Part of a small language model's weights.
Size: 16 layers, 1.59M parameters.
Architecture: LayerNorm before each block, learned positions.
Each number is 50 + 12 x the weight over its row's rms, rounded and kept within 0 to 99. Layers, rows and columns count from 0. The size before them is the row's rms in percent of the matrix's.

# layer 9 MLP up, 256x64, rms 0.116, rows 165-190, columns 0-63
088:66 50 58 30 44 62 58 46 56 60 68 52 26 47 52 48 25 62 53 40 48 27 49 27 43 49 48 64 75 63 44 27 55 20 48 53 54 66 65 66 55 64 50 45 45 38 34 60 65 55 50 40 31 49 46 35 52 60 57 54 50 53 53 53
100:32 53 46 44 22 39 41 40 58 55 59 29 60 47 32 31 53 31 59 24 54 35 42 37 54 26 51 43 32 48 43 51 51 52 54 63 36 47 57 51 65 33 47 36 27 53 56 46 34 53 57 43 72 49 47 24 47 48 49 36 36 46 57 56
104:51 30 57 64 46 49 62 50 61 79 50 44 60 40 45 72 33 38 62 54 63 68 81 32 60 42 53 53 57 68 60 37 28 47 65 54 50 33 47 46 45 60 56 49 44 42 56 41 51 50 41 39 40 52 73 67 41 34 42 50 40 63 66 50
091:67 39 58 46 50 42 46 39 73 62 48 51 49 45 40 61 48 63 55 37 65 42 46 52 29 62 33 51 57 75 51 44 54 77 58 66 56 57 61 60 50 59 51 65 43 35 52 47 42 68 87 43 33 57 37 41 39 30 64 52 50 64 46 60
098:51 35 37 29 50 53 34 55 42 43 43 40 51 70 74 44 58 54 40 42 64 44 43 42 62 36 69 59 58 45 60 78 58 60 50 46 40 57 32 57 57 58 62 57 41 60 34 59 63 68 48 26 67 38 63 66 58 73 38 56 61 50 46 61
104:62 48 48 52 68 37 36 63 45 44 37 55 64 69 51 49 44 48 61 39 34 32 39 74 43 75 57 57 37 48 58 64 46 77 43 35 44 60 59 49 61 51 53 76 39 53 49 73 75 55 57 58 62 48 41 55 61 63 63 59 52 41 43 35
084:37 74 57 45 37 58 39 50 50 38 25 68 48 48 34 32 31 52 52 25 76 43 48 71 48 53 52 30 44 50 40 51 50 61 56 59 39 36 59 41 72 33 54 45 42 54 57 40 63 55 59 62 35 56 27 37 61 44 57 41 37 56 50 58
096:52 40 42 61 57 54 50 45 45 64 70 34 35 47 43 56 42 68 57 47 50 51 18 62 45 56 53 45 77 66 42 34 63 42 30 51 38 61 34 56 42 71 63 43 42 50 50 39 64 50 28 34 72 44 59 65 54 48 57 55 57 51 29 66
105:54 39 43 45 59 65 43 75 32 64 71 55 50 38 62 77 51 42 45 46 57 38 57 46 50 53 51 77 59 49 57 50 53 66 78 47 49 50 59 52 39 60 59 56 79 79 50 60 62 54 47 46 45 39 53 39 51 59 38 34 67 58 37 54
100:49 49 49 62 58 47 30 62 43 63 29 44 49 64 55 67 34 60 56 58 60 42 22 31 52 34 50 63 57 57 33 62 64 43 62 47 65 41 33 48 76 79 59 63 44 48 51 49 64 49 53 62 65 44 38 53 59 49 43 41 65 37 42 68
109:69 38 46 52 76 54 67 72 39 70 30 36 45 64 40 31 52 53 30 39 69 59 45 50 40 52 46 66 52 54 45 63 55 41 33 67 47 60 33 62 41 42 48 29 38 50 46 63 45 71 38 66 50 62 44 39 50 58 52 52 59 48 61 64
085:74 51 24 62 38 50 51 82 46 56 42 60 61 67 38 60 26 42 25 48 59 59 45 60 55 50 47 40 32 41 60 50 51 42 41 59 54 46 36 61 51 55 53 50 49 33 34 32 58 60 38 73 55 65 52 51 39 66 27 45 60 47 51 53
107:48 52 41 57 33 67 46 61 71 45 53 34 73 62 46 50 50 83 65 69 44 57 49 48 37 57 37 45 40 48 41 51 47 49 55 57 42 79 67 54 44 46 22 45 49 43 55 42 61 42 60 71 49 57 38 29 42 67 40 42 40 56 37 43
113:47 45 32 48 56 51 65 37 63 61 48 55 58 61 42 58 56 48 52 45 74 55 50 36 38 17 63 61 61 52 41 51 41 29 73 60 41 74 38 51 57 43 72 56 44 67 51 36 47 52 62 64 38 37 62 63 45 67 48 55 74 55 39 49
107:45 18 47 59 60 52 54 72 64 49 54 56 53 77 48 49 48 34 53 64 42 55 69 61 38 71 35 61 45 58 48 55 65 31 69 44 78 67 47 53 35 69 44 50 48 57 41 41 38 47 45 72 46 50 76 51 44 43 45 52 51 50 49 42
121:60 64 58 48 52 39 52 80 32 48 65 54 34 41 42 37 67 69 57 54 39 48 52 55 52 60 39 62 49 56 38 70 62 77 29 49 59 58 45 62 56 43 43 35 52 36 55 41 49 44 29 38 71 57 45 32 36 53 24 42 46 60 45 49
086:52 69 56 48 46 37 45 57 40 40 43 32 60 34 48 09 55 36 68 41 46 42 39 60 47 66 36 41 49 56 29 46 44 48 39 55 64 41 51 44 56 62 66 62 41 38 60 67 43 61 54 57 42 36 54 27 56 26 37 41 43 45 62 61
101:34 42 46 48 45 63 33 62 32 59 56 62 64 55 34 56 59 48 47 59 57 56 42 60 33 42 40 57 45 74 48 57 33 54 48 65 64 51 51 40 68 49 51 47 68 52 39 35 49 47 29 48 45 21 26 30 79 52 33 47 45 49 33 51
106:51 41 59 47 62 58 44 42 48 62 47 60 57 40 60 68 23 25 58 65 57 69 38 35 35 52 42 43 59 55 40 49 50 43 59 55 36 59 17 43 38 62 60 56 30 32 54 37 35 63 44 56 54 80 50 55 49 51 51 39 47 50 37 67
107:54 77 52 42 42 40 71 70 45 57 41 42 58 55 55 48 50 48 48 49 55 50 52 24 55 41 64 42 51 44 49 63 64 58 69 53 50 42 67 48 29 46 36 57 47 33 47 41 30 61 56 55 40 66 42 46 62 68 54 84 62 50 39 79
101:64 69 50 44 34 44 36 41 61 71 37 42 64 60 43 65 27 55 58 55 48 62 29 25 48 42 34 28 46 53 54 56 37 65 32 42 31 44 51 29 61 49 71 52 57 49 47 55 52 49 38 46 57 47 45 68 58 48 52 47 70 43 33 34
086:38 47 44 40 30 46 28 54 40 47 37 46 38 61 35 42 65 55 58 62 56 34 76 50 44 49 59 54 63 38 35 48 45 48 46 55 65 57 48 37 52 46 66 49 81 64 61 44 66 43 48 60 52 40 61 54 67 45 59 42 61 35 12 60
100:33 52 40 45 41 23 44 60 57 53 41 63 71 48 56 57 46 55 55 52 58 33 71 53 54 44 48 41 57 23 34 49 34 55 31 34 40 56 35 50 37 45 73 66 52 38 48 64 31 64 29 31 44 67 42 45 44 49 42 30 48 62 47 48
122:55 64 65 49 73 46 46 52 48 61 25 63 64 64 50 58 49 43 40 65 46 36 46 60 64 70 70 49 73 51 76 83 49 50 50 45 37 58 53 61 41 58 58 41 36 56 50 51 38 60 57 27 66 56 51 48 54 50 47 39 47 38 43 71
087:53 47 47 40 45 55 34 55 42 44 54 49 39 55 11 38 32 38 54 42 61 37 54 39 49 43 37 41 61 55 51 50 40 56 51 58 39 55 52 45 67 42 39 80 26 38 44 57 46 49 48 43 39 53 52 24 56 28 21 47 34 51 63 37
101:60 54 40 28 54 63 46 37 42 60 38 56 48 55 48 72 40 35 77 50 44 25 30 41 46 70 55 53 39 41 60 55 48 49 41 49 37 60 63 49 39 40 76 46 69 35 60 35 41 57 52 51 53 50 69 48 59 40 52 33 33 32 62 40
# layer 9 MLP down (transposed), 256x64, rms 0.144, rows 165-189, columns 0-63
087:54 43 48 42 56 44 35 47 57 36 31 39 35 61 39 56 69 51 33 85 50 45 54 47 51 43 50 38 79 49 45 72 55 36 45 38 36 39 60 43 45 50 67 59 63 47 77 49 39 52 43 65 52 45 59 62 43 52 62 65 68 56 36 67
096:55 55 54 62 75 45 66 61 42 46 44 60 38 27 67 64 65 36 58 20 48 62 39 70 36 46 50 44 51 40 59 52 41 64 39 44 59 38 65 45 66 27 45 51 43 56 57 33 53 21 34 45 50 58 38 46 52 68 48 47 46 54 62 41
094:56 28 74 51 67 59 45 57 64 47 20 49 40 56 57 55 67 36 34 49 48 83 44 33 46 57 50 39 53 52 45 56 49 48 36 44 23 63 54 56 41 58 47 36 63 54 57 59 37 33 56 42 55 65 53 45 24 51 51 67 43 64 49 43
087:37 42 61 38 53 45 55 58 62 61 55 42 41 34 48 59 39 20 42 67 53 66 32 35 58 53 46 51 46 21 62 38 45 52 56 67 78 36 60 62 67 64 36 46 42 24 51 35 56 35 54 67 55 53 39 38 47 56 52 58 47 62 47 56
094:59 33 48 56 37 41 48 61 48 52 55 46 52 50 43 42 51 47 59 54 70 65 50 51 33 46 67 46 45 47 53 38 63 44 56 43 43 60 52 44 66 62 56 48 48 50 44 23 35 52 12 65 16 36 29 46 54 26 48 48 51 40 73 42
099:53 66 48 53 57 31 40 43 56 57 54 49 48 87 43 32 57 51 48 81 59 37 69 73 58 40 42 53 58 50 53 47 46 40 52 39 42 44 52 45 57 48 49 58 50 37 66 55 27 39 51 75 28 47 60 57 40 45 63 69 48 70 38 53
101:53 49 61 28 55 31 49 35 53 42 61 37 56 47 39 41 45 51 74 41 34 33 42 44 49 67 40 40 51 58 65 36 43 39 29 60 53 60 39 49 28 58 27 64 47 59 58 52 40 53 45 54 41 43 45 73 65 56 43 71 59 22 37 47
094:57 41 40 42 33 63 61 47 53 23 52 74 53 54 60 76 47 35 38 51 46 72 39 54 50 41 39 39 49 52 44 64 39 67 55 64 59 44 66 36 50 52 55 51 61 43 47 51 82 41 49 40 60 65 25 51 65 61 47 41 39 65 44 38
103:33 38 47 37 57 68 23 41 47 72 50 41 60 43 37 55 52 51 47 36 46 38 22 31 45 39 58 70 51 58 45 45 37 50 66 24 57 54 69 39 40 47 37 35 76 55 56 45 54 40 54 64 55 45 46 59 55 60 44 50 63 31 37 55
098:43 30 50 46 71 64 46 52 72 45 33 48 68 65 49 50 52 50 35 27 63 69 44 58 55 31 43 50 45 40 47 74 55 59 46 45 34 26 87 66 46 62 40 67 56 47 51 50 46 51 45 53 50 68 67 42 47 53 50 48 45 44 66 54
106:45 49 77 58 59 49 47 38 38 47 54 47 37 49 64 56 68 27 43 37 35 44 23 39 54 65 36 32 44 75 47 45 37 37 50 43 46 61 67 49 55 24 58 44 42 36 64 75 61 51 46 41 54 51 69 60 60 61 53 46 56 41 42 35
093:30 36 30 43 58 53 49 46 68 47 50 50 59 37 68 39 40 58 28 75 47 51 58 45 58 50 61 60 32 49 53 64 51 45 46 52 33 68 55 46 57 56 60 57 40 50 39 32 24 74 67 46 44 68 56 42 42 49 75 47 48 74 45 42
108:59 34 47 56 56 58 67 34 63 29 71 48 74 62 50 48 58 33 56 36 66 53 40 39 52 49 31 63 40 47 52 40 43 35 45 70 35 60 56 38 37 54 36 57 68 44 59 62 60 38 24 60 58 54 52 61 66 65 37 65 39 49 39 59
094:27 49 50 52 50 54 76 60 54 56 56 29 38 42 55 45 43 46 45 41 62 65 49 39 37 45 48 53 28 40 46 47 56 41 60 50 59 52 35 40 54 24 49 45 59 31 42 53 70 40 52 83 43 74 41 52 45 59 68 59 51 35 71 34
117:58 48 38 35 43 19 37 48 62 28 45 59 70 41 47 35 48 51 48 58 47 35 24 41 55 45 60 41 64 67 42 41 69 56 64 63 30 39 48 46 50 57 49 46 40 59 61 51 73 34 61 54 42 50 48 39 39 35 39 41 72 54 54 68
110:63 38 68 44 38 56 50 49 33 37 39 44 66 43 45 41 73 49 54 55 41 52 18 55 70 42 58 58 20 50 44 49 55 30 50 58 52 69 37 31 47 83 47 42 61 57 50 45 59 57 54 43 37 60 32 54 53 52 39 37 52 39 47 39
092:61 60 29 59 43 42 48 37 43 53 32 61 49 43 37 47 62 44 59 56 63 57 45 64 43 32 46 65 51 55 65 67 45 58 49 40 69 52 87 54 66 61 36 49 64 53 57 39 42 32 33 60 52 56 35 46 65 77 53 70 38 54 36 54
093:60 42 46 74 52 53 34 44 44 44 63 48 44 64 67 39 57 68 29 22 62 39 56 52 35 75 48 68 54 28 49 55 64 61 48 63 37 68 27 64 49 60 46 54 34 57 44 57 40 39 53 49 47 58 61 54 42 53 64 44 42 67 32 58
105:66 56 75 52 70 60 43 41 44 41 53 44 47 43 47 36 56 36 58 64 42 42 60 62 60 51 49 58 83 57 40 64 33 66 52 53 66 35 55 45 32 32 47 55 57 57 45 52 43 28 15 49 48 38 36 49 40 54 52 63 52 46 45 71
097:63 56 72 48 46 48 47 59 13 35 45 62 21 55 44 48 61 45 33 79 42 37 38 43 62 63 36 45 46 59 59 50 45 65 56 38 50 55 70 53 36 59 52 49 45 34 45 60 63 70 62 36 50 44 56 57 46 29 41 42 58 51 51 42
096:30 47 64 55 41 57 56 28 41 38 46 52 38 49 57 62 38 28 60 59 69 55 25 66 58 49 71 43 51 38 34 38 25 42 78 47 55 51 55 33 52 59 53 51 44 46 63 54 58 38 58 47 42 57 42 62 21 50 50 49 46 37 60 34
090:33 49 47 70 38 58 59 45 44 65 63 46 50 63 67 52 36 48 26 41 41 37 26 52 70 60 53 72 51 36 61 42 31 35 37 68 61 54 42 56 60 63 31 43 51 59 41 35 44 65 50 51 33 56 45 35 37 60 63 52 61 44 68 46
100:36 48 37 42 53 37 27 46 41 66 28 47 34 53 39 48 45 70 51 60 47 59 42 43 46 48 56 29 54 70 60 38 56 39 54 45 40 44 35 58 24 45 37 66 69 66 45 48 35 53 54 48 61 41 48 55 17 52 31 53 59 64 60 36
112:53 44 41 44 59 42 60 32 41 67 57 51 71 38 32 55 34 50 27 46 58 37 19 21 63 45 61 57 56 43 65 52 58 70 42 44 58 42 49 47 38 39 38 49 61 39 62 56 45 63 42 43 64 55 47 47 28 62 31 64 66 49 60 52
099:65 46 57 71 59 68 49 54 35 38 52 34 61 49 72 59 59 56 29 84 46 41 36 54 78 64 40 62 51 54 45 53 60 33 39 63 52 52 60 49 52 55 38 56 52 43 47 53 46 51 54 52 50 59 30 48 32 82 41 56 62 41 61 41